Each number is 200 + 40 x the weight over its row's rms, rounded and kept within 0 to 999. Layers, rows and columns count from 0. The size before them is the row's rms in percent of the matrix's.

# layer 4 MLP up, 256x64, rms 0.198, rows 0-108, columns 0-63
121,269,200,195,234,241,211,224,205,172,198,245,139,161,169,200,252,200,132,120,267,175,174,286,201,195,252,201,226,176,159,226,256,206,145,171,184,212,231,245,202,203,244,195,149,239,180,211,189,118,153,229,259,252,240,200,158,162,196,120,185,167,208,230,272
100,291,211,156,206,220,195,214,173,193,210,205,187,193,168,228,200,219,153,202,234,184,161,209,277,217,136,228,227,270,193,237,228,259,147,215,151,174,162,242,235,175,223,223,241,192,124,181,191,155,126,168,228,232,240,201,154,163,164,82,157,184,274,222,241
103,249,198,190,97,264,248,186,190,174,216,211,191,185,137,158,212,134,171,179,241,203,184,281,278,160,216,176,127,234,168,243,194,211,227,213,111,172,242,226,172,196,240,257,182,216,152,144,206,199,167,217,208,261,193,162,186,157,263,157,204,170,207,204,260
092,245,115,163,179,192,193,211,78,154,182,215,179,177,230,222,185,188,118,164,245,214,183,159,150,196,214,273,181,197,179,223,196,205,240,202,158,225,185,253,192,177,227,238,210,230,188,200,176,187,122,121,140,174,274,218,265,261,270,192,193,222,231,176,212
084,171,220,202,166,224,159,188,174,205,159,275,194,195,182,161,191,180,217,242,236,201,155,231,166,170,265,147,209,185,207,207,285,318,231,97,136,272,250,128,206,219,221,190,231,151,186,211,186,213,194,237,203,191,230,169,202,255,230,192,258,239,161,253,204
097,154,199,198,189,199,237,179,160,226,208,208,173,209,185,167,271,155,145,146,227,191,216,181,183,207,137,253,213,209,132,206,130,159,233,183,219,184,181,235,197,260,295,184,242,215,195,153,145,233,192,214,201,176,314,270,224,263,252,168,138,171,252,241,222
082,223,197,216,247,240,175,133,220,143,155,212,218,223,173,167,247,184,155,170,208,218,258,229,212,147,171,112,194,241,222,225,194,270,203,149,150,220,207,159,208,305,183,143,242,158,186,228,178,256,209,229,230,109,205,141,195,164,198,174,205,224,212,266,265
098,167,173,219,231,251,286,245,186,244,135,248,246,249,177,223,178,168,153,205,217,273,221,184,155,89,207,216,158,218,253,173,197,256,249,187,146,171,173,122,176,207,187,212,259,210,193,195,177,270,171,206,165,203,227,197,195,141,272,189,183,183,261,187,223
098,194,202,179,222,233,200,267,197,144,215,249,225,306,169,245,194,181,227,192,306,178,156,176,211,233,206,185,191,228,207,207,270,210,164,188,222,147,199,143,181,214,199,251,164,192,131,239,181,231,179,224,159,181,203,191,144,216,233,149,200,63,239,241,210
120,211,215,191,259,184,194,179,184,179,187,216,226,193,205,116,221,227,220,191,234,215,266,228,300,153,123,270,165,237,141,172,222,195,216,191,152,161,303,146,251,250,172,200,207,200,146,227,157,173,174,154,196,198,184,146,184,216,224,169,136,169,191,283,178
095,223,139,206,238,187,204,178,168,195,261,258,168,213,174,215,165,122,190,176,228,246,278,223,183,116,212,236,187,244,131,188,182,153,213,176,142,188,254,230,202,249,240,226,227,261,202,130,171,172,174,264,163,177,256,217,242,166,180,131,175,196,276,241,212
091,232,153,203,167,180,239,247,171,233,220,311,174,199,198,259,193,207,159,228,280,234,212,242,183,208,191,159,193,255,238,245,191,249,237,221,194,157,213,166,168,155,222,171,228,157,224,193,148,124,189,163,118,126,217,254,255,242,223,159,176,152,156,185,247
102,206,198,141,216,214,192,253,151,133,226,244,245,277,157,124,267,205,206,240,173,164,236,195,239,209,170,206,222,237,195,293,168,249,100,161,123,179,235,126,161,217,173,185,256,207,238,212,181,128,205,190,214,217,198,184,242,172,218,208,229,210,188,200,249
120,253,188,218,235,242,204,252,115,115,221,220,171,269,216,202,211,197,269,149,232,263,243,210,168,242,185,252,208,265,144,202,231,155,246,188,171,246,209,141,161,206,223,191,276,164,136,181,207,218,188,194,169,134,202,172,191,166,218,233,140,137,208,178,244
087,202,181,171,215,197,191,193,208,172,211,240,157,204,208,123,228,245,250,228,210,252,276,154,153,186,123,281,136,243,132,185,200,217,226,202,126,122,270,128,184,199,258,240,165,225,176,158,202,205,162,168,191,154,250,244,235,184,233,223,205,244,191,197,157
077,214,158,208,201,188,212,196,185,150,232,156,210,246,222,219,220,212,112,143,223,159,238,233,168,129,228,207,168,195,166,198,202,140,223,91,312,194,251,257,153,214,177,294,209,196,234,222,223,165,207,256,186,141,257,179,171,163,184,221,187,196,173,234,175
094,300,150,191,190,189,144,234,174,206,136,167,215,282,163,188,212,240,125,237,192,180,239,236,227,159,216,114,169,163,262,221,154,222,235,133,174,262,218,249,195,280,181,268,222,209,254,222,230,183,155,181,182,178,154,207,182,195,201,212,167,222,159,226,211
095,203,157,180,157,171,213,213,195,215,207,305,171,159,205,222,231,248,237,204,232,239,315,174,187,134,233,221,137,206,124,189,166,180,189,207,220,169,276,131,138,204,153,252,158,232,203,171,233,246,193,189,229,195,237,172,269,144,210,137,211,215,234,205,190
104,244,198,157,201,199,157,206,191,173,64,172,196,216,196,133,244,234,218,200,185,273,211,291,163,267,226,245,194,212,216,291,226,202,207,163,157,202,227,215,221,255,231,166,184,199,193,152,203,207,168,159,236,144,263,218,175,231,232,181,209,203,113,245,213
103,262,193,154,138,220,170,217,192,110,135,169,209,215,170,132,253,235,227,227,213,230,148,201,241,168,218,231,261,209,198,200,277,145,167,145,162,236,181,203,175,142,252,189,201,138,154,196,173,154,156,205,164,148,235,159,158,221,196,276,218,190,265,234,214
091,223,237,180,145,189,222,354,188,143,187,252,205,208,219,239,222,227,188,188,184,145,220,194,204,219,269,284,175,208,201,167,209,135,182,159,248,184,198,146,148,223,223,221,212,170,113,186,250,154,164,211,122,235,180,172,230,188,232,164,161,181,207,220,201
086,225,220,187,165,181,197,259,183,205,214,149,249,219,171,182,281,154,236,169,212,167,231,327,216,267,163,137,166,164,241,208,139,182,237,203,228,189,226,159,203,258,190,165,248,212,195,133,151,204,182,246,216,210,175,151,192,227,216,159,147,136,198,245,275
100,198,151,207,155,231,191,202,125,138,232,225,187,196,223,244,269,272,154,192,196,203,179,230,188,199,244,189,225,267,136,207,272,237,208,176,127,222,204,160,111,197,176,243,192,185,159,201,146,168,194,202,98,171,215,203,216,118,220,201,188,149,202,186,273
089,170,118,249,172,241,219,204,182,211,230,203,237,203,182,165,194,246,118,130,208,192,208,216,220,170,217,173,237,216,188,220,215,228,254,241,212,197,236,148,145,170,253,290,176,194,230,147,217,151,179,136,167,185,227,156,217,271,176,163,139,120,245,248,269
086,196,185,155,168,209,144,207,167,129,226,225,134,178,243,186,233,278,241,155,323,182,270,245,250,176,188,262,187,205,173,203,174,202,143,215,212,243,226,193,184,115,179,198,176,170,174,183,194,200,185,118,247,200,214,239,177,192,261,119,227,206,197,218,185
107,276,177,192,187,246,255,196,184,224,212,231,185,175,237,255,177,170,160,155,234,163,260,256,226,166,210,247,213,174,204,190,214,204,170,169,114,120,195,205,192,248,190,228,177,258,122,170,204,143,190,193,220,254,283,204,168,144,254,114,196,214,246,253,231
098,281,228,172,160,226,226,271,183,252,187,154,242,195,218,227,217,224,144,217,237,160,231,224,192,168,194,214,185,163,217,185,179,246,213,86,258,136,225,196,213,197,232,164,247,259,191,168,174,159,133,265,112,163,227,198,288,216,164,219,206,204,239,201,219
102,230,187,217,213,217,257,306,177,87,169,138,220,204,213,174,208,141,229,189,185,253,216,162,192,211,203,288,239,261,158,237,171,206,198,190,181,174,165,196,175,184,287,210,270,172,234,190,161,120,155,199,209,163,231,179,270,193,222,175,195,158,187,177,229
072,190,221,133,190,275,183,222,152,189,169,239,163,241,214,196,164,167,121,193,230,182,243,289,161,126,252,233,168,269,208,223,153,137,189,188,217,150,251,212,153,169,250,219,226,239,215,195,138,178,137,245,240,181,229,136,188,211,224,203,206,194,259,259,216
087,225,168,168,189,199,153,183,165,98,122,211,205,251,158,221,218,198,212,220,155,179,213,197,211,222,176,284,125,197,207,262,162,169,204,262,265,246,178,270,143,155,197,257,250,224,183,174,231,261,212,157,165,238,214,199,134,229,249,171,196,176,155,224,236
105,254,159,239,186,216,276,251,213,247,145,282,188,227,194,213,175,265,180,191,177,183,237,215,232,202,175,131,165,241,201,196,208,297,268,208,226,178,262,163,147,229,194,231,210,181,165,164,160,224,197,244,134,194,178,121,172,148,210,224,163,125,248,207,181
083,198,198,221,277,226,255,257,191,253,193,200,187,248,147,220,231,201,161,202,175,187,282,228,215,202,219,237,193,181,238,210,203,150,184,155,163,97,266,100,212,231,231,170,254,182,201,186,151,121,144,238,126,192,217,252,212,156,189,208,194,176,176,252,188
110,181,196,206,249,213,209,218,199,215,144,209,160,241,143,197,209,176,213,275,196,183,150,183,280,181,129,175,166,298,249,271,194,207,162,193,191,206,202,192,131,119,268,188,181,213,241,106,243,240,169,160,196,225,199,197,211,222,230,247,179,170,172,280,166
096,209,172,169,197,244,193,233,139,105,162,122,160,236,264,226,184,247,227,187,237,268,243,164,217,272,219,195,159,177,184,214,230,200,248,146,170,162,192,267,164,187,185,180,226,182,202,217,226,232,171,95,167,150,253,195,124,198,246,184,208,167,242,194,166
096,170,245,181,161,222,207,205,154,205,203,231,126,200,143,192,229,177,194,159,192,162,241,253,267,121,215,192,205,162,169,198,184,173,149,145,211,146,248,153,220,280,202,181,216,222,185,176,177,149,192,262,254,249,224,184,235,245,231,99,214,183,190,308,213
089,194,229,266,179,245,200,208,158,151,240,293,161,198,214,186,190,167,194,180,186,224,217,166,186,203,184,283,201,265,75,188,180,209,165,135,168,179,185,176,175,225,208,246,152,232,206,200,188,152,156,243,209,151,274,221,242,257,275,139,186,217,246,198,227
098,235,188,175,193,210,240,173,124,161,228,286,219,243,201,168,191,162,225,158,235,253,195,214,140,143,184,156,50,245,157,192,137,213,246,191,137,257,276,158,236,212,179,194,238,172,199,176,210,167,177,234,178,185,257,216,197,219,231,202,219,202,178,223,212
093,199,198,193,171,194,183,172,193,212,235,312,188,143,218,164,182,168,195,199,249,222,209,149,174,177,257,212,182,257,199,194,236,245,153,218,133,202,271,181,186,197,292,196,181,209,146,132,169,242,189,163,198,219,269,188,296,226,214,210,130,180,283,247,195
097,215,198,189,304,207,166,206,180,194,238,266,212,247,200,234,233,161,165,214,197,158,175,252,200,175,233,171,105,266,240,165,187,268,247,170,201,160,221,147,203,235,167,201,293,193,135,253,117,176,203,156,203,159,200,130,225,176,185,189,158,180,243,202,195
091,223,220,106,295,162,220,236,161,166,148,187,247,263,216,196,271,247,146,189,219,189,197,210,186,150,160,235,169,229,183,253,146,190,240,153,277,183,210,163,168,240,240,249,183,134,175,198,204,178,145,241,176,246,168,189,212,203,234,249,157,133,159,208,211
102,186,130,235,151,256,171,250,204,182,169,191,156,237,170,165,251,245,171,156,195,240,249,198,167,187,259,288,151,247,221,219,208,233,239,181,215,215,206,182,225,165,163,212,205,222,190,186,106,235,263,163,108,131,288,183,177,157,212,153,166,219,212,202,191
103,239,205,206,126,237,185,191,146,152,162,233,231,214,203,170,268,224,172,183,236,217,243,245,152,189,225,158,132,225,304,195,179,256,240,195,209,200,237,198,251,220,203,204,252,241,164,191,141,174,245,134,143,185,246,246,252,177,212,100,151,208,189,165,221
098,209,198,223,174,245,273,250,189,187,140,170,286,322,193,243,232,234,214,266,176,189,228,144,269,139,166,273,189,171,208,172,207,210,199,195,189,225,218,215,147,168,158,237,181,192,168,147,166,222,176,240,176,195,187,169,217,125,221,195,195,126,224,187,258
097,237,151,177,166,247,212,191,208,180,160,222,264,165,166,199,286,232,201,157,216,211,301,250,219,201,198,156,166,249,173,221,222,232,188,180,269,236,232,211,235,260,223,124,216,120,203,180,180,121,198,196,192,154,257,189,207,261,180,120,148,213,215,231,229
100,156,159,126,203,203,266,267,154,120,229,194,183,240,200,224,258,193,290,165,166,194,231,204,228,283,249,269,146,208,163,218,117,173,197,168,232,222,203,207,180,199,205,211,208,149,161,172,217,236,222,153,210,154,260,170,214,233,180,128,212,186,242,207,148
096,203,180,174,258,292,192,231,95,183,203,173,169,255,205,132,156,157,189,224,233,268,230,196,199,200,163,282,149,166,190,240,226,211,229,136,178,153,243,256,140,249,276,231,259,179,225,233,201,235,166,176,181,199,172,200,214,226,238,192,162,231,169,170,176
106,198,166,157,138,243,181,230,180,180,103,188,286,177,182,199,241,187,231,153,217,218,267,215,192,189,256,141,161,230,221,261,207,204,238,202,281,228,229,176,198,268,193,166,209,145,158,161,183,234,197,175,199,129,247,150,199,201,212,159,133,196,268,269,200
107,173,166,196,211,229,213,217,109,199,186,214,251,259,114,214,224,242,150,198,221,158,203,174,221,145,164,220,139,173,181,235,206,236,196,164,260,248,220,214,160,185,229,208,214,228,258,169,177,160,151,198,131,284,205,183,293,215,166,282,146,181,137,199,213
101,219,151,149,228,176,208,232,181,207,130,189,251,168,183,245,241,249,139,149,219,195,201,254,180,212,218,150,177,248,238,204,195,248,225,181,193,169,189,223,213,256,251,183,187,148,150,208,186,161,124,179,134,146,268,174,256,166,136,179,206,194,299,166,271
110,212,170,192,168,274,231,247,192,174,199,135,189,206,213,221,231,123,175,268,239,176,234,205,203,215,202,197,203,188,202,196,138,197,226,183,280,134,188,200,155,166,249,178,217,177,210,144,150,165,181,212,145,216,178,168,307,212,261,243,173,91,264,226,225
103,224,223,216,192,263,176,205,93,171,126,151,199,215,205,227,231,233,200,185,195,260,245,207,207,145,182,291,201,239,191,226,272,173,216,187,202,166,189,159,168,181,226,203,313,222,183,206,172,146,211,160,159,195,264,152,179,126,240,247,176,151,181,159,212
090,147,167,223,177,212,178,167,174,159,209,199,194,233,224,264,209,188,128,171,202,202,225,182,197,137,221,223,185,318,250,266,173,260,198,202,158,205,211,137,121,147,226,284,271,195,172,150,204,229,228,168,170,207,254,197,254,193,257,237,169,158,226,183,237
117,172,176,132,177,202,158,300,177,152,146,196,184,174,164,192,226,167,194,206,172,169,162,186,189,222,241,246,184,227,190,315,222,156,149,183,216,214,204,250,189,258,214,203,250,234,205,156,215,262,226,115,243,133,255,166,237,215,220,190,202,140,270,235,212
077,213,194,170,98,189,139,237,144,153,169,293,200,217,155,218,153,161,225,227,210,247,205,242,197,113,207,211,222,310,229,215,229,229,223,199,210,223,178,233,137,188,200,228,187,164,165,133,264,205,196,171,230,221,228,163,247,226,240,256,233,163,192,197,250
097,186,195,231,130,226,251,244,186,252,194,195,252,206,108,209,187,165,205,236,262,198,200,226,189,225,304,165,177,215,250,173,153,246,157,171,216,163,188,230,257,184,210,201,176,211,124,195,195,182,121,283,200,179,168,195,276,200,163,140,159,152,234,209,250
098,235,197,172,174,199,178,146,236,126,167,263,175,254,228,216,231,167,208,221,205,189,185,239,281,149,188,149,182,239,216,328,203,183,127,174,162,226,245,248,177,201,184,197,140,202,186,232,164,171,172,166,234,213,281,195,163,214,236,191,190,204,199,308,206
082,192,242,123,276,227,196,260,150,151,206,200,191,234,224,213,154,104,181,227,257,187,234,245,226,211,166,296,158,187,181,223,197,125,230,176,260,230,230,177,159,160,272,250,152,204,223,181,238,219,132,202,177,208,252,217,174,244,235,200,184,219,173,214,157
107,254,188,151,192,264,256,202,233,218,223,217,187,197,194,136,191,174,172,262,232,228,193,274,266,207,159,175,176,209,250,268,193,204,176,190,137,148,200,254,57,205,223,226,189,186,225,191,185,193,157,254,216,180,189,121,203,165,202,206,218,203,201,295,190
074,174,159,121,244,227,168,206,156,151,190,248,206,186,204,226,179,110,198,160,267,274,221,245,166,218,247,222,139,214,223,186,182,206,197,149,221,181,271,152,146,187,277,262,280,162,193,164,166,140,159,264,227,191,209,204,249,161,225,201,211,190,221,236,218
084,173,237,184,205,170,193,203,152,154,166,288,216,211,205,272,198,207,95,213,234,199,208,223,197,213,211,230,152,163,192,278,212,251,186,117,198,285,232,166,217,204,169,124,225,91,210,185,166,212,163,212,241,200,289,221,193,177,153,179,220,173,203,196,208
097,157,211,180,186,192,175,232,155,118,215,239,185,240,164,231,271,190,240,195,261,216,231,207,218,230,288,222,148,259,242,172,164,247,173,173,224,213,225,103,249,214,195,195,198,219,172,217,111,209,179,164,201,132,242,212,267,155,256,186,182,156,237,145,231
110,193,209,205,214,239,212,171,218,201,193,251,154,212,93,188,215,201,178,279,190,212,233,179,229,192,144,218,154,308,162,293,165,224,207,218,185,167,222,182,125,187,269,232,183,188,194,95,231,242,224,185,197,234,200,171,290,202,197,233,173,171,162,214,216
106,155,138,198,236,193,197,180,109,209,206,217,249,216,220,205,278,247,184,257,253,219,187,221,146,202,177,174,150,207,206,183,238,282,229,187,244,172,209,198,214,218,209,201,223,237,140,205,141,216,194,227,151,166,226,178,273,188,200,183,121,128,223,167,319
082,186,267,233,273,230,214,196,127,210,197,279,163,280,160,176,175,225,267,209,156,225,212,203,163,222,128,171,168,178,118,175,188,232,233,153,182,157,228,132,154,217,204,289,198,229,139,150,199,191,154,204,178,209,248,201,201,226,253,225,234,181,200,250,170
104,233,179,187,145,251,166,238,172,166,208,208,197,276,115,164,200,198,165,233,210,189,197,246,207,225,166,297,93,256,256,238,156,260,197,226,163,166,175,205,236,285,193,142,203,191,213,213,194,210,220,207,208,188,177,224,246,206,198,203,109,203,174,181,278
112,209,157,161,240,198,193,232,164,178,196,174,187,256,194,179,249,210,218,203,212,220,227,184,229,219,124,188,215,201,153,216,243,182,199,111,177,227,186,157,155,139,240,210,318,199,205,166,211,234,120,216,133,230,235,191,152,228,230,255,125,144,173,293,192
098,213,206,185,248,239,183,276,196,154,160,169,265,194,200,229,303,229,217,236,161,121,189,217,213,222,185,232,165,215,218,206,131,229,223,205,179,125,247,168,198,278,213,206,204,172,186,201,124,166,139,163,142,191,248,136,246,131,142,205,190,156,200,217,185
077,236,190,122,220,231,132,211,160,169,193,186,141,238,217,248,182,150,101,219,202,214,269,299,186,204,210,200,210,220,199,281,247,187,142,155,209,179,246,208,152,233,245,259,211,181,143,152,170,184,136,234,237,176,208,206,197,231,219,176,187,195,201,282,222
088,211,162,135,168,195,273,130,181,179,191,283,256,258,222,164,133,136,139,146,212,252,236,206,226,158,199,294,182,216,222,245,174,166,193,219,157,191,178,221,172,183,241,184,186,200,153,214,179,182,170,234,189,168,198,205,153,276,236,228,164,203,291,235,212
114,201,210,116,211,223,262,207,113,186,225,210,209,205,224,220,167,224,208,170,247,235,231,204,191,181,266,266,166,252,221,214,150,225,175,144,173,169,213,191,223,251,154,249,280,118,133,233,198,154,172,283,139,146,221,211,202,212,254,201,156,153,179,177,207
097,176,98,207,130,265,227,242,209,191,140,212,226,217,242,228,173,172,229,249,251,232,143,172,208,191,232,149,185,220,157,198,196,202,183,124,258,262,238,173,151,123,236,176,145,217,221,217,152,185,170,188,187,135,176,204,192,220,235,209,195,156,234,249,290
104,217,176,192,233,276,146,200,189,119,207,178,226,230,175,195,188,118,220,212,231,244,209,217,295,254,267,246,212,215,239,253,254,149,113,174,275,205,212,211,149,177,222,201,218,208,193,159,218,123,187,188,230,200,185,164,202,232,291,170,205,179,154,231,211
117,182,208,195,130,229,212,191,171,221,192,267,228,191,173,167,265,267,176,168,276,208,186,251,142,226,179,183,163,185,240,222,161,308,200,220,212,155,278,156,135,255,263,196,161,173,215,229,127,167,168,250,179,222,180,216,235,231,163,211,167,154,217,228,249
101,172,234,185,216,245,231,234,154,82,202,217,228,197,205,254,258,179,241,208,271,190,236,198,242,217,207,267,176,249,191,150,147,262,126,183,207,160,216,176,171,257,215,199,148,134,211,186,188,167,102,174,237,232,208,151,212,134,221,146,174,186,203,210,197
102,260,156,198,138,215,176,161,210,110,159,180,183,218,146,143,221,238,214,293,200,161,213,197,202,154,202,181,113,220,185,263,128,219,220,157,151,251,235,200,136,249,165,180,227,214,259,111,234,186,202,179,199,211,211,191,207,172,226,212,255,226,151,247,198
094,162,177,236,176,185,158,270,194,148,170,286,223,232,175,216,204,215,213,236,265,173,218,156,155,248,227,184,221,228,168,219,216,216,217,181,270,153,271,160,191,209,289,192,228,210,233,191,225,151,122,143,161,249,179,160,286,196,232,196,108,196,184,185,179
100,231,158,152,195,292,187,247,196,193,127,208,162,213,212,274,254,223,205,178,195,171,262,242,308,165,181,211,199,158,187,231,258,187,140,173,182,154,196,209,209,196,231,122,173,216,155,134,234,201,154,172,209,235,159,133,233,173,157,185,211,145,258,191,211
108,269,206,185,187,272,238,265,215,131,119,207,218,177,139,160,207,216,99,168,223,171,212,196,252,152,210,201,98,234,233,268,221,191,184,200,307,252,213,235,193,180,208,249,241,158,195,218,190,205,153,231,217,233,177,176,210,208,196,242,175,183,183,174,178
100,149,187,213,220,190,183,267,158,181,172,201,240,300,186,165,282,233,225,227,271,199,192,179,230,252,216,218,151,183,255,220,152,222,241,170,234,105,198,159,216,242,240,167,158,197,229,216,221,244,141,226,196,162,217,209,269,170,249,121,128,199,203,184,176
110,193,198,210,143,194,222,169,225,147,169,271,275,193,199,161,226,272,248,190,213,234,201,227,236,229,200,189,164,263,169,203,153,218,180,235,154,202,317,175,107,187,209,168,194,148,129,151,169,191,232,196,199,263,167,133,217,184,181,194,121,200,237,220,224
098,242,167,152,201,242,171,217,195,205,193,236,215,261,168,173,276,201,173,251,263,185,135,225,222,181,211,131,71,210,270,250,230,195,286,242,221,140,184,174,123,182,216,240,165,213,166,174,188,233,249,190,171,260,202,192,164,177,205,223,223,177,188,225,187
094,232,196,114,207,185,186,209,184,173,216,286,190,217,189,148,237,224,200,261,235,169,126,232,247,167,173,181,114,273,234,265,213,227,130,213,129,182,238,220,111,184,236,167,160,185,186,191,229,151,145,161,217,243,192,136,223,212,182,209,208,248,213,189,234
115,270,178,180,176,249,120,214,132,135,138,169,182,301,222,166,256,181,204,178,219,186,213,232,232,205,149,179,163,161,174,290,235,168,221,186,245,214,235,239,188,138,255,226,255,195,218,157,171,206,187,98,177,223,195,190,152,236,212,196,204,211,179,240,212
100,265,226,221,167,241,259,239,153,194,215,193,263,175,132,123,249,161,187,177,259,152,154,215,185,195,130,192,174,221,262,215,246,248,220,184,171,174,153,287,242,198,233,194,237,210,209,205,171,180,136,196,234,218,273,185,150,153,206,161,200,232,204,286,195
116,256,173,201,175,206,193,248,183,185,173,206,230,226,209,178,215,219,261,234,256,227,212,216,193,216,214,282,196,268,127,195,173,177,291,194,238,226,278,220,206,214,200,217,199,133,153,226,188,122,144,208,101,126,187,190,188,260,244,159,167,130,230,201,211
104,246,208,237,173,249,164,207,155,123,231,230,145,228,184,127,158,167,170,220,245,242,233,202,193,119,246,256,150,217,172,179,185,194,264,203,154,242,160,215,234,314,241,211,191,171,197,194,130,155,172,188,206,181,213,210,260,239,286,186,181,212,189,187,229
102,191,158,221,149,258,175,213,219,207,195,256,189,165,162,193,238,236,221,201,175,249,179,191,199,217,215,194,131,345,176,253,162,270,95,202,199,226,225,233,146,153,193,249,149,187,179,181,220,211,194,173,235,214,209,230,271,184,204,156,191,118,175,196,238
102,198,129,187,253,262,245,240,215,226,184,164,265,256,196,186,220,235,96,208,220,264,231,209,252,160,188,207,220,229,170,186,192,202,199,112,226,204,192,200,140,120,200,184,305,172,225,210,213,256,212,249,160,196,178,201,215,182,191,241,151,120,230,217,198
083,194,264,188,228,221,171,183,127,194,197,289,171,208,202,177,164,148,194,189,205,137,201,232,265,147,215,301,143,225,129,210,206,192,188,175,222,282,237,154,213,253,246,145,182,150,179,181,161,236,150,231,257,194,211,175,251,216,258,205,217,232,143,190,167
110,263,130,217,199,267,200,266,215,160,166,165,270,196,173,253,184,205,246,128,218,268,246,206,202,176,165,239,222,145,233,236,243,175,239,215,178,232,235,271,166,189,164,194,214,175,251,143,160,152,152,174,164,249,173,170,182,199,194,199,171,107,152,221,243
096,201,188,179,168,247,122,243,161,142,128,200,237,243,188,137,222,205,219,269,180,175,161,239,177,230,211,187,145,182,178,235,173,234,216,123,183,244,216,130,198,123,190,213,256,223,266,194,168,218,211,100,227,166,159,170,212,140,266,220,219,213,163,219,217
101,159,228,193,152,244,185,236,192,241,223,255,263,250,131,179,255,220,171,188,217,209,155,192,144,214,185,187,151,181,234,194,176,288,194,180,267,257,196,224,136,162,271,216,187,237,173,176,185,243,165,184,131,239,167,218,250,129,212,192,159,167,218,293,231
110,207,152,200,160,247,236,229,203,252,167,284,147,186,170,173,182,205,212,212,227,306,257,180,152,223,228,210,197,220,292,224,197,286,211,208,196,160,219,138,197,189,223,128,205,209,170,177,128,209,214,190,169,206,173,247,294,200,257,207,192,143,231,173,244
106,187,169,178,176,233,192,337,163,122,131,171,155,210,162,259,225,210,194,240,159,231,194,209,249,213,236,196,204,287,253,243,195,204,190,168,203,224,220,175,109,185,214,194,235,224,238,207,134,239,199,140,191,176,206,170,265,164,194,156,176,138,218,219,184
111,224,177,176,154,196,266,209,204,229,116,210,222,192,210,178,197,237,142,241,197,242,221,262,219,115,209,185,219,233,226,227,230,234,221,148,175,124,187,218,148,248,184,192,188,171,155,230,172,182,178,250,166,129,245,149,188,126,215,121,217,158,289,195,261
104,240,165,174,165,205,115,231,214,130,171,235,192,218,181,153,193,209,258,136,245,238,238,225,160,147,234,137,165,166,234,199,199,255,200,135,164,257,288,178,196,181,209,274,235,211,225,193,215,217,110,200,196,130,200,223,220,221,267,160,216,185,243,177,163
105,230,119,164,139,239,235,196,194,251,173,232,156,171,206,171,206,179,169,126,251,220,232,248,187,164,257,160,206,281,152,212,122,245,145,118,253,197,163,174,194,212,214,173,237,224,145,189,207,237,185,252,249,210,232,213,225,194,197,154,174,154,258,228,261
099,189,119,136,208,213,185,204,156,159,265,226,143,223,180,170,245,188,256,144,250,243,231,230,208,229,172,214,228,208,192,179,207,248,180,208,135,264,175,153,217,213,254,194,199,152,126,142,191,205,205,142,187,219,266,243,230,251,246,124,168,144,271,185,203
108,192,184,220,211,231,174,240,149,164,215,219,222,213,203,244,173,181,179,184,220,254,281,195,254,228,267,165,199,248,141,197,138,223,204,205,197,250,211,204,192,197,178,252,233,143,179,215,87,243,151,135,186,123,214,210,202,210,291,177,114,158,213,255,212
093,239,264,198,198,209,179,176,139,159,188,240,234,225,198,135,259,215,199,238,229,103,145,231,154,211,232,142,185,214,181,196,199,292,207,113,143,212,277,143,237,248,214,161,254,201,211,195,198,178,140,223,226,217,206,194,252,195,227,260,211,144,250,220,189
091,171,159,198,233,239,215,168,111,197,205,221,249,187,208,209,150,168,263,108,219,268,229,164,189,210,163,203,166,272,207,224,222,155,247,170,180,264,284,221,181,223,248,206,243,150,183,203,152,213,195,170,188,112,295,190,221,212,206,223,184,182,238,266,214
090,281,227,149,209,209,198,262,263,235,129,249,272,199,144,136,198,237,213,240,176,170,233,205,224,251,202,197,214,224,226,163,162,172,203,155,182,139,283,201,144,177,187,155,217,175,230,197,262,158,146,189,175,224,219,175,223,156,175,145,136,171,247,231,138
094,227,170,159,185,172,181,233,159,101,193,201,247,270,247,193,267,267,182,171,231,197,154,157,168,203,226,145,177,236,218,268,251,228,155,140,175,171,216,165,129,200,215,251,166,217,174,214,215,155,145,152,149,226,231,205,177,107,193,228,222,144,226,216,184
092,237,118,172,163,226,184,204,193,191,233,248,201,208,166,152,246,222,93,195,180,187,227,243,235,198,197,124,222,247,204,226,154,251,166,201,165,245,211,181,123,176,206,208,224,234,206,129,175,151,249,142,165,259,235,181,231,150,153,209,143,211,206,276,256
101,238,196,245,181,230,195,214,202,158,199,222,257,210,207,142,307,194,216,250,240,206,190,205,259,290,136,162,222,159,233,207,246,197,164,219,201,190,224,186,179,220,211,185,160,145,187,116,198,216,235,171,194,128,310,151,179,210,164,149,245,188,214,262,163
114,184,174,133,144,229,244,260,146,172,205,203,269,240,206,140,270,211,259,135,272,185,163,315,216,214,251,211,175,222,175,259,185,194,161,170,189,218,214,227,219,230,167,204,219,190,177,212,226,126,194,218,227,146,201,197,184,200,206,120,194,189,131,204,256
106,217,195,188,228,247,187,210,223,211,164,229,210,163,195,141,227,145,208,132,292,165,223,265,146,192,169,224,250,132,183,129,209,215,139,159,201,169,187,218,190,212,248,219,222,242,173,184,204,186,120,285,187,141,266,176,245,201,185,145,199,178,215,297,207
096,195,188,208,169,245,172,229,206,208,174,225,276,162,151,186,152,163,248,135,227,183,207,232,173,208,203,210,192,258,237,207,224,255,268,224,253,258,245,264,190,176,253,281,166,127,176,176,165,226,124,262,152,150,239,176,237,259,189,220,136,177,182,199,167
111,293,147,237,179,244,144,277,156,209,162,203,181,208,192,239,166,115,171,221,237,227,208,200,233,239,226,199,239,166,233,173,193,218,196,121,235,155,182,294,168,161,202,223,225,212,222,214,169,168,189,216,123,160,242,212,194,112,211,196,184,116,218,246,195